Weights of a small GPT-style language model, trained from scratch on English Wikipedia.
Size: 14 layers, width 192, 3 heads of 64 (1 for keys and values), MLP 384 SwiGLU, vocabulary 1130, 4.94M parameters.
Architecture: untied embeddings, normalized queries and keys.
Training: a variant of Muon for these matrices, 93M tokens, 5655 steps.
Each number is 50 + 12 x the weight over the matrix's rms, rounded and kept within 0 to 99. Layers, rows and columns count from 0.

# layer 9 MLP down (transposed), 384x192, rms 0.038, rows 145-169, columns 96-191
30 55 53 73 50 48 25 58 42 50 54 38 66 78 76 29 29 57 43 45 53 66 42 41 48 43 47 61 59 61 46 43 49 56 34 51 50 27 60 65 52 33 60 36 39 64 53 28 43 50 57 51 62 42 40 56 31 31 37 52 65 54 46 52 36 51 54 51 33 53 60 47 35 57 44 59 54 66 57 28 72 44 51 47 47 38 56 65 47 32 35 53 70 62 40 68
57 48 59 62 54 40 41 50 55 42 46 42 48 53 58 44 30 77 42 69 47 44 59 38 56 61 58 46 64 39 52 38 58 52 51 31 53 39 71 59 51 65 79 29 59 37 63 61 65 64 54 48 39 61 45 31 47 22 51 62 45 46 44 64 65 49 42 55 49 61 34 55 53 52 31 53 57 48 46 73 59 60 37 50 50 51 37 53 44 51 35 62 33 39 80 32
46 41 81 33 50 74 61 33 56 54 59 47 45 59 40 59 42 57 61 33 29 58 44 31 27 58 52 59 54 46 53 50 52 50 43 29 63 48 54 57 43 63 64 43 54 70 60 65 52 53 60 53 42 32 59 58 47 53 54 43 56 34 59 27 48 51 56 59 44 55 36 52 69 64 50 68 78 41 50 35 57 66 39 33 52 51 42 67 45 46 48 38 24 60 55 53
66 63 47 42 63 52 68 66 47 47 52 39 60 28 48 35 57 55 31 44 63 46 61 53 56 50 46 56 62 69 47 50 40 71 33 45 47 35 49 65 54 44 38 54 54 36 50 53 45 41 50 67 48 55 90 44 43 36 39 51 64 31 56 28 52 40 40 39 42 52 33 47 64 36 55 40 54 49 75 54 21 50 63 43 51 69 40 35 31 70 40 65 56 42 41 52
30 45 54 40 63 42 37 38 60 40 64 52 65 59 49 61 58 59 45 62 59 54 49 36 46 44 62 22 55 55 56 63 33 44 54 77 72 59 57 64 37 56 64 55 64 51 40 41 40 62 59 59 38 38 52 60 39 33 79 45 33 54 51 58 53 39 31 48 63 39 39 32 36 51 68 40 50 60 41 37 64 72 59 58 50 55 49 47 38 52 42 54 56 41 33 54
52 60 42 44 58 57 72 51 57 32 49 32 64 55 69 31 47 79 32 53 55 50 37 49 51 74 51 42 57 71 67 56 70 44 30 54 49 54 38 54 44 49 36 39 56 47 41 47 56 50 33 49 60 48 62 27 55 64 61 41 58 56 53 72 63 46 53 60 68 63 56 32 40 52 72 43 41 41 58 38 32 68 59 55 38 45 42 44 61 67 55 40 54 36 57 51
50 73 48 78 47 65 64 40 48 44 58 55 62 51 58 55 44 65 53 61 47 63 52 60 54 62 64 34 24 48 28 37 70 56 37 37 58 46 51 42 56 60 55 50 63 43 68 68 56 83 60 67 34 46 40 60 61 35 65 62 54 68 50 31 53 61 48 65 45 48 70 75 38 65 58 55 53 42 51 55 19 39 25 37 47 56 63 39 44 42 61 47 46 39 42 50
25 53 47 52 44 44 36 38 44 56 55 64 41 52 27 45 44 50 43 59 45 85 41 59 71 53 41 54 39 56 30 38 66 41 43 44 27 51 60 78 47 47 70 47 34 48 51 52 59 62 58 38 32 52 37 59 52 40 79 48 33 60 53 47 29 56 25 32 57 48 46 35 35 50 74 62 45 77 59 71 44 33 49 61 53 30 52 53 51 60 53 59 34 57 46 65
34 35 54 49 47 46 51 50 69 67 69 53 53 61 41 70 41 21 48 71 55 30 42 64 52 46 53 36 63 35 46 38 50 45 45 55 53 55 58 43 44 39 55 39 75 54 65 53 60 67 44 31 47 51 42 63 68 71 53 71 33 77 58 38 53 61 59 59 34 53 58 55 44 49 51 54 66 54 47 49 71 42 54 78 59 49 47 42 47 74 67 37 55 47 38 37
43 31 39 67 45 51 60 44 67 55 57 53 42 56 59 56 33 46 46 48 55 70 68 40 19 55 50 43 37 50 53 58 33 38 49 34 33 35 63 53 48 41 69 78 65 35 38 42 49 71 45 48 33 49 53 52 46 44 53 50 58 70 60 62 47 43 71 58 54 62 41 52 49 72 39 44 53 63 63 52 46 54 41 41 41 44 63 41 49 43 45 35 53 58 55 53
34 51 42 54 54 58 55 21 48 60 48 52 40 61 36 47 57 36 47 31 37 43 31 54 59 59 40 58 68 14 45 43 58 54 51 45 61 41 37 51 58 48 70 58 66 55 37 27 40 52 35 47 52 70 58 62 60 52 37 50 46 33 65 61 30 59 67 67 46 52 53 41 50 50 58 59 58 50 45 43 49 46 59 57 64 43 54 44 38 56 51 48 40 53 32 55
65 65 52 70 45 46 59 29 37 54 61 49 61 65 49 62 60 38 44 45 61 58 37 45 58 40 34 59 68 48 62 68 61 63 44 44 28 46 43 48 64 72 42 30 77 50 51 53 65 62 40 55 47 60 43 52 49 32 66 69 52 73 46 60 40 48 24 53 33 47 48 58 46 42 40 52 79 31 43 62 73 61 38 47 68 57 50 33 60 58 51 44 34 48 45 63
49 31 54 55 67 46 51 54 34 58 31 57 43 60 58 62 56 36 55 36 67 47 48 48 74 60 54 56 54 60 52 58 50 40 44 11 47 56 46 48 24 29 56 48 52 61 35 32 66 71 59 25 61 36 67 59 52 46 41 48 41 45 49 39 46 45 38 33 37 48 26 45 61 54 54 54 52 41 42 54 58 36 54 58 48 39 45 62 48 66 46 42 28 67 55 26
48 61 48 47 53 47 50 51 27 44 61 58 82 59 50 33 34 46 49 61 40 45 61 50 50 54 52 67 33 67 66 47 84 81 59 48 61 66 43 45 39 61 48 40 57 23 36 58 50 50 59 43 47 59 74 50 48 49 51 43 43 49 48 72 64 41 52 53 61 62 46 57 53 45 43 61 41 35 59 31 43 40 41 44 49 49 59 42 55 43 49 40 42 66 39 43
49 59 40 59 62 59 49 55 62 62 57 64 46 39 47 61 60 60 33 50 31 54 57 56 54 28 26 63 35 35 46 22 28 33 33 63 40 64 41 45 51 35 45 52 35 49 75 49 63 66 43 44 61 38 42 34 57 43 60 44 39 39 50 62 65 53 76 44 61 51 50 47 57 60 74 41 39 51 45 32 40 29 63 35 72 37 56 49 38 60 72 60 72 56 45 70
35 40 51 51 60 55 45 52 57 53 39 45 47 59 57 61 53 39 56 42 58 50 65 54 37 55 44 34 45 53 45 49 36 68 67 50 62 55 56 37 53 36 66 62 41 44 52 37 49 59 32 36 54 68 59 30 82 57 41 63 55 56 56 51 58 74 62 66 55 21 30 33 57 56 46 56 64 44 48 59 61 65 37 43 64 43 62 47 41 49 32 56 72 58 75 60
61 48 36 69 51 60 55 57 33 42 61 48 28 57 67 67 57 51 56 40 40 64 47 39 46 51 22 52 65 47 36 42 58 36 68 44 63 53 33 74 31 36 59 50 47 53 45 50 55 55 42 44 58 62 36 59 43 56 50 43 29 54 47 47 36 43 42 36 65 68 52 52 41 51 51 38 67 35 54 39 41 58 45 34 49 68 50 45 68 56 62 59 54 35 56 54
60 67 81 62 52 46 67 48 34 47 37 51 48 59 77 50 58 60 51 55 43 50 44 64 47 42 39 76 45 59 50 65 69 52 36 49 36 54 51 27 50 44 53 53 46 71 43 57 44 45 45 40 51 50 54 52 44 55 43 62 40 62 49 58 58 44 52 61 53 25 53 37 36 51 43 59 52 34 44 57 57 54 11 39 67 71 55 44 47 48 54 61 49 42 56 37
50 72 43 44 54 51 53 45 31 42 44 57 51 37 50 53 62 53 58 30 67 51 51 42 35 46 52 55 65 40 52 90 51 81 48 32 51 62 45 47 60 67 32 39 51 56 61 56 39 47 37 55 25 50 52 32 57 42 68 54 37 60 43 68 46 67 44 38 43 42 52 70 52 63 66 71 66 60 48 56 46 51 51 39 66 56 40 41 21 44 29 54 61 48 62 27
37 73 37 37 60 60 34 51 57 39 41 58 33 55 32 35 43 54 55 48 39 32 65 55 64 53 47 49 45 37 24 44 59 55 35 53 57 70 52 45 42 52 59 57 42 48 51 89 49 45 62 54 50 40 60 52 59 48 44 48 53 26 52 55 34 43 76 65 53 43 42 58 41 54 45 46 69 52 58 43 60 59 54 54 66 50 73 65 37 57 51 65 65 40 57 43
49 54 43 41 53 57 55 54 52 42 38 45 46 63 60 69 51 57 68 51 63 62 67 62 69 52 79 59 28 50 23 35 60 53 72 77 59 40 45 55 42 54 51 39 53 29 56 48 41 62 29 41 45 43 65 33 61 42 63 30 41 46 55 66 34 32 48 46 27 54 37 58 72 31 58 54 51 61 53 49 34 49 40 40 39 52 34 62 47 38 33 69 63 45 64 50
48 49 52 40 47 49 63 52 53 46 44 52 47 48 50 54 50 51 59 49 71 39 40 46 50 53 46 55 51 53 50 76 49 59 41 58 47 40 45 46 29 65 29 51 51 58 39 40 47 55 50 38 35 57 74 33 66 69 58 58 52 43 71 63 45 45 59 35 38 66 56 50 71 42 43 45 68 62 70 52 26 65 40 44 50 32 56 60 18 31 34 31 63 28 39 42
45 37 34 57 52 45 26 59 42 51 53 42 47 61 66 70 48 54 58 47 49 58 36 56 41 60 38 26 67 33 46 70 57 55 41 56 63 50 53 46 65 45 27 40 64 33 43 37 50 34 51 50 53 57 66 52 69 47 30 63 42 41 60 63 60 51 24 66 45 54 58 44 47 47 67 53 61 47 56 73 51 37 36 56 66 43 41 68 59 62 53 76 61 35 38 49
48 66 46 30 46 65 50 39 62 65 54 42 34 54 44 58 42 55 64 31 58 51 80 54 47 65 41 60 60 72 36 36 38 44 62 52 23 39 54 71 45 41 44 54 41 59 30 60 50 36 25 61 58 16 68 59 41 62 43 46 49 52 52 59 40 66 48 61 78 55 81 45 29 51 60 66 63 50 47 59 54 56 55 59 50 52 50 40 28 61 32 47 54 39 43 80
56 65 40 51 55 37 36 40 40 67 41 43 51 29 50 53 45 44 54 46 57 49 53 27 36 54 50 46 50 62 21 41 55 44 53 47 30 31 38 74 34 29 51 72 54 80 58 53 31 31 54 70 69 68 47 75 34 50 47 50 35 47 58 50 59 58 31 44 42 62 47 24 57 51 45 73 40 58 62 71 51 54 39 38 40 63 55 27 39 47 40 37 38 50 37 47
# layer 9 MLP gate, 384x192, rms 0.0835, rows 146-169, columns 96-191
31 61 61 66 26 41 58 60 48 61 43 75 32 43 54 57 47 50 56 45 58 47 63 25 34 49 48 63 58 47 40 36 58 52 35 46 61 41 49 21 47 51 62 70 50 60 62 45 42 62 26 38 35 45 57 59 37 66 37 45 35 36 54 65 47 44 66 52 79 36 49 40 50 48 30 53 41 83 37 55 25 42 55 79 40 43 60 43 52 59 44 47 37 36 45 67
57 33 61 39 66 62 46 44 36 50 53 67 57 44 56 40 33 34 41 66 39 43 55 68 51 43 36 33 44 58 50 54 66 51 75 43 37 35 46 47 56 45 53 25 50 46 55 33 52 48 49 50 50 64 32 56 33 55 30 55 42 42 59 54 56 45 58 42 45 48 48 49 64 52 58 61 61 54 38 66 46 86 55 45 47 58 52 57 59 69 64 34 50 54 41 49
24 43 54 53 29 70 55 54 55 61 65 56 43 59 58 73 57 44 41 36 45 28 68 42 68 46 66 64 63 44 52 58 48 53 64 60 30 48 36 59 51 48 39 41 48 22 68 21 42 59 45 52 64 58 36 55 50 54 56 64 43 69 46 50 55 39 26 42 48 67 57 51 40 38 29 46 46 32 47 55 57 52 40 45 65 49 42 64 65 67 51 51 46 48 60 58
53 66 46 36 33 55 53 55 28 64 58 49 48 47 76 69 63 75 71 43 45 33 55 49 57 49 37 38 52 31 41 51 45 56 64 29 29 47 31 72 20 42 32 51 40 49 41 64 41 52 52 57 70 42 45 69 53 32 62 51 38 65 56 66 61 24 45 28 31 71 65 61 45 56 50 46 43 59 50 64 55 52 38 38 53 27 48 48 62 43 56 43 47 30 44 27
60 58 36 48 58 41 49 35 54 66 42 42 61 66 61 57 47 53 47 44 30 40 53 42 56 52 54 63 64 69 25 40 48 57 52 66 47 52 47 40 54 53 34 65 64 17 68 49 55 56 42 79 61 47 50 52 25 59 41 40 27 53 42 46 58 87 74 31 44 63 51 42 49 51 49 57 52 43 49 56 52 50 52 46 50 60 59 50 60 67 54 50 37 45 55 68
42 20 55 45 54 44 51 45 30 53 35 35 45 37 62 44 61 56 31 37 46 43 08 43 53 57 52 59 60 55 47 52 53 56 51 40 55 50 41 56 51 65 34 42 45 23 47 60 20 62 42 53 56 27 38 47 61 59 40 61 53 54 48 49 44 62 40 44 43 56 57 63 51 62 30 56 57 57 51 33 43 54 58 61 42 50 52 51 75 34 31 48 34 23 57 40
65 52 35 53 47 49 50 48 55 87 68 40 34 39 54 77 38 43 51 48 66 50 13 37 64 44 43 59 60 51 58 59 42 46 48 55 41 55 34 77 46 51 56 59 52 47 43 71 50 59 46 46 53 42 22 41 59 30 52 63 50 52 41 55 51 66 36 33 64 54 57 54 64 43 41 72 53 34 56 61 45 45 60 51 68 28 53 35 63 22 40 51 53 49 41 39
40 44 72 49 47 38 35 40 58 56 60 47 43 64 59 63 57 49 66 64 42 40 52 49 45 51 38 53 74 25 59 45 35 70 71 56 43 56 45 30 53 49 51 51 44 52 67 60 49 62 64 37 50 52 59 53 47 64 41 54 58 35 44 40 30 47 51 45 60 25 53 45 58 59 55 53 11 38 68 40 51 55 48 44 38 23 39 49 68 50 57 45 48 55 44 61
63 49 45 48 31 64 33 70 38 42 53 52 35 70 69 67 66 49 67 47 42 49 46 54 42 58 72 58 54 62 39 38 55 64 56 62 50 64 43 28 39 42 71 53 69 33 48 62 61 53 64 29 35 29 44 27 49 45 47 47 50 60 49 33 44 53 59 76 49 60 31 50 58 64 43 50 43 52 38 18 18 50 49 43 72 41 54 17 43 47 34 53 57 58 66 21
39 39 37 29 44 59 23 59 48 52 45 49 30 63 41 59 59 46 66 55 33 55 43 37 49 51 32 55 38 39 71 41 50 48 51 62 63 26 50 53 56 49 33 45 42 26 44 51 39 45 61 41 62 55 74 51 58 71 28 67 35 46 68 35 51 52 65 50 24 45 57 51 33 69 33 42 49 49 45 49 67 49 40 53 56 80 52 25 58 42 41 62 38 37 37 67
46 49 38 55 39 31 49 43 48 53 69 34 48 52 43 55 55 39 36 33 32 59 60 62 41 45 37 62 56 50 38 43 47 29 72 41 54 48 55 62 65 34 47 44 36 53 50 71 40 35 31 48 57 49 53 42 56 47 60 55 56 40 66 39 39 44 36 47 53 29 37 55 55 39 62 67 49 44 50 62 16 46 56 42 45 44 40 51 52 32 42 54 54 33 85 42
48 37 47 39 48 37 48 50 41 52 54 42 59 63 30 32 64 52 44 55 47 54 65 53 47 53 58 57 60 51 48 65 46 52 28 67 41 53 58 40 42 67 42 40 51 60 83 46 57 54 48 64 65 39 56 40 37 50 47 54 44 61 46 56 43 36 35 64 61 54 58 33 54 39 48 73 44 31 47 46 21 59 53 38 60 61 67 53 49 44 67 38 27 37 50 46
57 24 60 66 36 34 42 70 59 58 61 44 46 38 52 38 42 34 52 48 48 46 64 24 31 51 64 44 46 35 35 39 47 48 52 46 65 25 58 52 52 40 72 54 45 64 42 56 57 36 36 31 45 39 48 70 67 43 48 67 60 24 58 47 57 51 51 62 69 58 42 61 64 71 64 70 41 49 36 50 75 76 40 58 35 52 43 41 48 34 45 78 61 46 56 34
57 49 59 74 63 39 62 36 46 75 54 51 64 44 55 49 41 37 66 46 50 67 45 22 54 72 63 36 58 70 52 60 20 42 56 48 48 54 38 68 43 35 21 52 33 67 47 64 39 48 61 72 66 54 54 72 65 51 53 57 69 35 53 53 65 62 62 26 53 32 32 55 49 47 57 67 51 48 60 45 53 56 53 40 56 67 58 47 53 32 42 52 62 45 68 59
56 47 64 36 44 49 44 70 58 50 68 49 33 66 52 35 37 78 55 56 56 43 41 55 33 51 57 50 36 65 39 69 60 38 54 68 54 56 56 56 36 55 39 83 52 28 57 46 44 52 66 55 50 26 82 57 37 52 62 38 43 48 35 47 44 48 38 48 60 50 38 47 54 58 55 54 60 52 41 46 50 58 48 59 55 77 38 33 41 56 46 41 62 45 58 46
38 42 79 34 36 34 35 51 66 38 54 57 54 64 47 43 46 47 42 54 61 53 66 46 61 43 61 50 25 64 36 50 33 65 47 50 64 56 70 38 87 57 32 43 52 66 44 33 45 56 37 66 49 53 49 70 61 52 70 32 58 43 37 66 51 42 54 52 47 45 67 34 55 55 47 30 22 41 58 68 37 53 58 46 53 37 43 53 51 38 45 34 32 45 46 44
26 43 76 51 62 39 51 65 79 55 48 68 53 73 55 58 42 46 57 38 61 37 66 59 46 42 56 52 46 59 54 48 68 61 59 53 36 64 66 61 48 57 31 28 54 61 82 30 41 34 46 33 54 34 65 41 46 61 33 39 31 42 55 60 60 35 42 36 44 49 58 81 42 48 48 48 50 52 50 40 68 39 56 48 38 40 52 52 51 44 51 35 58 63 45 48
36 73 49 53 54 41 59 56 49 59 43 74 39 56 83 55 41 64 38 41 46 48 49 55 65 35 41 37 47 41 58 65 53 48 57 21 41 59 50 39 43 36 51 69 35 65 54 51 61 63 32 40 52 59 48 55 36 57 47 69 47 48 39 50 53 58 55 51 59 68 39 63 41 42 44 55 43 51 53 54 54 30 31 70 83 63 43 54 35 63 39 46 44 59 36 52
53 46 46 67 53 39 30 33 55 54 51 37 74 39 46 65 49 46 72 53 67 34 75 57 35 34 63 74 42 43 31 37 35 57 46 51 51 39 56 56 35 42 34 80 31 46 46 48 26 58 55 54 50 55 36 58 61 38 48 69 43 34 62 44 59 58 35 54 44 38 46 74 47 45 38 49 33 58 48 64 64 32 62 57 48 29 50 47 41 48 63 57 63 52 64 44
52 57 55 56 70 43 45 58 50 50 66 54 58 75 39 66 44 56 50 45 45 37 69 30 62 51 59 40 55 56 59 46 48 53 55 47 33 68 47 40 55 44 61 62 31 44 49 54 53 68 45 50 52 28 83 52 46 39 38 45 59 59 45 49 55 45 34 41 54 20 63 62 44 53 51 49 53 33 49 41 60 68 41 48 50 53 34 49 62 45 45 50 57 42 58 17
71 51 56 53 22 68 40 33 39 59 39 57 50 59 36 38 30 47 38 48 52 52 47 50 53 63 54 43 38 60 41 53 50 40 40 59 38 34 42 52 44 40 40 69 43 56 66 50 41 42 46 49 50 53 21 41 55 51 60 32 39 42 65 53 61 54 68 54 46 46 34 54 50 47 41 66 54 31 60 45 48 47 33 44 60 32 57 48 51 31 46 42 53 39 71 71
37 55 56 51 57 45 46 48 61 59 45 40 60 61 51 55 52 49 53 38 60 52 46 41 57 29 47 56 36 44 56 49 38 48 63 48 59 55 53 66 46 43 57 36 58 69 47 52 41 56 66 55 61 54 47 59 56 49 63 44 34 41 53 35 62 49 45 57 65 39 56 65 45 75 50 58 67 49 48 55 54 47 47 51 15 45 48 50 51 57 55 33 25 46 56 45
50 45 75 54 56 55 26 48 57 59 48 26 36 47 69 48 51 48 51 44 45 45 63 43 53 81 38 61 55 44 24 43 45 48 31 54 35 60 43 64 40 37 56 50 42 36 48 52 72 43 59 33 55 37 69 52 48 57 66 55 48 61 62 46 49 56 50 59 55 65 50 52 36 39 56 56 34 65 53 63 50 57 45 49 35 62 60 35 60 65 57 51 45 38 36 44
51 62 67 55 64 41 34 61 51 58 65 51 59 21 39 29 35 61 55 38 30 63 46 27 49 34 53 35 50 31 60 66 48 44 59 66 37 67 39 64 48 33 56 43 53 65 45 40 33 43 55 38 49 58 49 63 58 45 55 62 34 60 50 50 45 43 44 42 64 37 48 51 57 75 38 40 64 18 18 42 44 57 42 25 36 42 37 50 61 60 46 28 71 33 43 52
# layer 9 MLP up, 384x192, rms 0.0842, rows 146-169, columns 96-191
57 82 36 40 68 62 55 53 54 54 52 38 73 35 26 60 46 39 79 40 68 55 49 47 62 30 43 39 68 72 41 29 55 42 57 35 59 65 50 52 60 60 52 63 62 48 38 44 38 26 67 35 46 69 46 35 35 63 35 74 62 50 44 63 48 40 47 40 64 64 39 42 43 66 69 70 70 37 31 47 63 65 54 38 62 39 55 30 58 34 40 61 33 40 47 41
63 64 52 34 52 64 64 29 45 37 61 41 49 65 45 53 94 53 42 54 53 60 60 45 55 34 51 29 51 36 57 31 43 48 45 48 48 45 37 61 59 46 48 54 53 46 54 41 41 58 46 53 62 39 60 52 68 60 58 60 71 56 48 64 44 34 54 47 56 67 71 34 37 54 46 43 72 57 43 38 57 31 60 30 41 44 42 41 65 57 34 60 71 63 59 46
67 28 35 82 54 45 47 75 37 51 51 47 45 44 61 53 61 48 42 50 51 86 48 48 58 46 64 70 54 53 49 42 46 21 71 55 44 32 52 56 37 32 53 35 66 54 38 48 21 62 65 45 56 59 43 62 46 67 44 43 50 46 34 38 40 69 56 41 44 48 42 31 70 30 61 51 57 39 64 47 59 39 47 47 48 28 35 31 41 50 59 42 37 44 60 77
50 69 62 58 49 46 55 37 45 57 62 51 30 58 38 56 47 57 52 62 42 66 53 28 59 70 34 46 45 36 53 44 49 49 46 39 39 46 36 35 41 33 39 56 53 48 58 33 64 39 49 45 70 41 52 73 55 39 42 47 62 40 71 66 69 49 65 57 52 74 56 51 48 43 59 58 54 34 45 52 42 27 52 73 58 42 38 34 43 56 37 39 27 36 20 36
67 42 71 44 51 59 67 62 53 48 62 60 50 50 36 61 44 46 46 35 46 46 54 41 36 40 51 59 14 64 54 39 48 64 64 62 27 78 65 35 56 31 56 51 53 36 62 44 59 57 47 39 51 32 31 47 37 37 54 70 61 54 36 33 33 36 34 49 49 37 62 69 63 61 29 63 40 36 41 49 59 56 43 45 69 68 43 50 54 62 46 53 46 48 45 69
33 43 43 34 62 46 50 53 65 48 39 74 37 48 48 42 31 61 69 37 64 52 41 56 57 45 44 53 55 41 39 47 50 73 52 58 44 19 53 48 55 55 43 72 52 48 61 33 34 46 46 45 57 57 67 51 53 60 61 48 45 24 54 76 36 72 48 66 46 34 42 54 49 46 59 30 47 42 48 54 54 53 42 37 59 54 39 60 39 75 67 46 64 49 60 53
37 75 47 57 48 64 66 56 53 42 53 48 40 51 35 45 63 57 73 44 26 37 63 57 38 60 38 33 50 56 42 30 37 33 55 36 52 33 47 51 62 76 62 53 54 69 44 77 51 33 59 71 42 38 55 50 50 54 70 57 34 44 40 33 60 50 31 17 47 34 45 64 54 42 60 32 65 48 45 52 57 59 57 49 39 37 44 61 48 36 39 52 42 46 65 59
36 43 90 55 43 72 54 36 64 41 35 32 71 45 63 48 42 63 54 64 56 65 40 49 36 28 45 37 60 64 42 33 54 32 60 69 37 53 31 38 38 64 54 55 60 49 73 31 50 44 52 29 41 37 41 47 53 61 49 62 44 34 58 44 46 43 45 45 58 39 50 57 59 54 62 55 60 52 69 59 43 42 45 43 51 44 71 53 57 42 57 50 60 56 41 71
55 68 64 58 40 49 56 42 34 42 33 54 62 80 34 34 49 71 60 50 39 68 49 64 57 52 52 35 61 27 52 50 49 32 44 45 48 33 47 42 34 64 52 68 39 52 54 33 34 48 16 37 30 50 45 66 54 63 31 51 33 64 63 57 47 49 54 41 29 57 52 35 47 54 41 48 60 45 30 67 42 48 40 56 38 56 85 63 50 52 54 70 56 60 49 42
53 41 61 44 37 63 57 53 45 42 57 50 50 57 62 45 42 35 47 45 62 59 40 61 65 56 72 49 47 59 38 23 50 62 44 43 59 42 30 29 61 37 52 43 59 58 54 64 24 40 57 51 70 42 37 58 39 59 58 18 53 53 57 51 43 82 48 65 49 58 54 49 50 68 31 38 38 40 61 46 56 55 43 44 60 46 47 43 59 60 65 68 42 42 55 71
55 52 62 35 30 35 47 64 60 51 57 45 60 53 35 58 33 82 41 40 52 40 32 23 38 68 68 71 54 63 25 54 53 63 50 61 37 61 41 49 29 58 67 30 62 44 57 53 58 49 45 51 62 46 47 48 48 42 51 55 43 42 25 58 37 61 40 36 48 45 28 65 35 60 45 51 52 65 58 64 54 50 62 57 61 65 68 40 25 34 46 60 49 68 29 40
62 44 46 43 40 61 55 53 18 46 61 30 49 38 36 36 39 56 46 53 45 27 54 51 60 44 67 50 39 52 53 58 50 50 31 70 50 30 61 34 53 39 65 60 29 48 59 65 58 35 71 39 49 50 18 41 27 72 35 45 51 56 49 67 37 59 34 50 53 49 30 48 25 49 59 60 49 25 40 55 43 50 55 76 78 56 55 57 39 47 64 49 47 50 52 43
26 57 43 37 38 38 74 56 31 60 45 52 53 54 65 55 60 42 32 56 66 42 45 59 38 40 54 71 57 63 53 44 47 59 41 46 42 47 41 63 49 57 53 60 58 65 47 42 41 64 64 67 50 43 48 32 35 48 53 52 58 53 55 27 50 44 54 53 61 58 54 70 78 39 65 37 47 20 42 48 40 63 64 60 59 50 65 53 52 50 48 41 55 78 55 39
70 40 26 49 57 66 77 33 57 58 73 50 60 60 63 61 42 43 45 41 47 38 53 37 49 63 54 46 63 06 51 40 45 68 33 35 47 45 46 48 46 38 68 37 44 61 52 62 55 40 39 28 51 38 64 68 45 38 31 28 32 53 87 57 57 46 37 54 37 34 51 52 68 60 63 44 42 33 39 66 55 68 51 54 51 71 46 54 45 43 37 58 61 46 55 68
48 37 48 43 58 35 32 45 44 45 58 47 53 60 52 29 56 46 54 39 72 58 48 54 57 37 65 49 39 36 52 50 78 63 54 50 51 46 47 50 34 34 52 69 46 39 41 42 51 37 75 54 67 41 79 54 60 57 74 22 54 49 56 60 42 43 37 48 67 34 60 47 59 55 51 44 41 45 44 44 49 50 47 49 31 74 42 56 41 35 56 38 32 29 49 44
30 55 67 50 38 61 50 78 65 39 76 61 58 51 42 55 48 56 43 46 46 48 58 44 75 66 53 50 51 62 40 41 68 62 56 43 54 63 58 60 62 61 62 62 60 47 60 49 43 43 41 46 45 65 48 66 51 53 44 49 71 43 52 53 56 41 58 57 40 38 46 42 51 48 41 72 57 50 53 66 46 52 36 72 53 49 54 59 59 55 58 44 33 67 42 54
40 46 54 47 53 40 32 65 47 40 66 37 48 48 24 39 41 69 55 64 40 57 67 68 49 22 50 38 35 48 63 33 57 62 47 44 51 28 79 30 32 73 47 60 49 52 30 57 48 24 44 65 59 48 52 55 38 43 50 37 46 35 49 49 66 56 50 64 61 32 59 50 42 38 74 64 62 59 63 76 39 46 49 53 58 65 64 52 74 57 26 54 51 39 59 66
53 58 64 54 53 48 38 41 82 53 63 56 53 29 47 31 50 62 58 45 37 36 69 77 55 58 54 46 33 75 70 34 32 67 41 69 75 56 56 69 53 41 65 64 58 68 39 47 59 44 62 54 57 48 63 53 64 46 58 62 55 53 72 56 54 53 36 42 30 49 37 54 52 56 49 57 63 56 62 38 38 59 67 58 26 42 68 30 65 56 63 35 23 69 53 50
63 27 50 47 58 46 50 55 42 49 48 65 60 40 45 51 56 41 68 52 62 42 66 32 44 23 83 59 48 44 49 51 36 41 41 60 65 33 41 44 53 29 50 48 53 68 45 37 29 62 36 62 40 44 42 50 51 35 58 54 57 45 56 59 65 49 40 14 52 48 39 70 55 67 48 52 33 55 47 28 32 46 44 63 37 49 46 36 46 28 51 43 68 42 69 57
63 37 45 48 49 56 57 47 49 44 49 37 33 60 74 47 53 48 30 56 54 51 54 36 53 37 31 46 51 61 70 34 68 46 68 41 51 87 33 51 47 52 62 54 48 29 61 46 49 43 41 47 36 34 64 64 52 49 52 39 40 75 54 34 55 55 49 33 72 52 44 28 49 49 46 60 41 51 42 54 48 60 49 40 26 52 31 63 57 42 48 62 32 39 33 52
40 49 45 71 47 59 44 31 39 35 37 29 72 57 42 66 52 17 70 65 61 55 55 52 48 50 43 73 53 42 40 41 57 73 34 74 45 32 58 40 50 57 58 49 42 54 45 30 55 58 46 26 53 48 44 34 59 67 58 41 48 52 52 40 62 33 54 73 43 52 55 60 62 66 42 47 43 83 58 37 41 53 43 58 56 23 78 46 51 43 41 34 41 41 53 61
57 55 75 59 61 57 40 65 25 61 68 46 41 31 59 46 56 45 52 30 62 70 26 57 56 58 34 39 50 46 53 64 66 62 57 39 58 49 46 39 37 55 39 67 56 73 56 56 35 56 45 59 40 39 47 57 70 49 57 24 49 41 57 38 36 52 54 56 54 41 33 68 54 32 55 68 42 50 52 68 39 46 76 46 49 54 63 32 44 38 46 52 45 29 55 50
61 40 52 56 92 50 59 59 61 59 70 45 36 51 45 61 41 42 32 60 56 56 38 59 35 35 43 40 52 48 58 47 44 55 60 47 53 46 43 55 51 74 43 47 35 46 52 47 26 52 53 48 40 45 32 38 75 58 40 38 48 36 35 62 48 29 47 66 32 25 53 49 42 48 64 55 66 47 55 27 22 35 49 47 55 54 40 45 65 55 57 46 34 54 39 56
60 54 44 58 59 61 52 30 58 53 54 83 64 46 53 55 46 49 63 38 32 55 40 37 36 59 61 45 49 69 57 66 45 49 52 52 49 76 63 40 77 40 41 38 37 60 36 45 50 61 38 49 35 76 27 55 44 77 44 59 54 67 65 33 32 34 50 53 47 50 38 66 64 82 47 31 32 41 30 61 53 43 45 47 51 53 51 43 67 79 42 49 57 18 46 64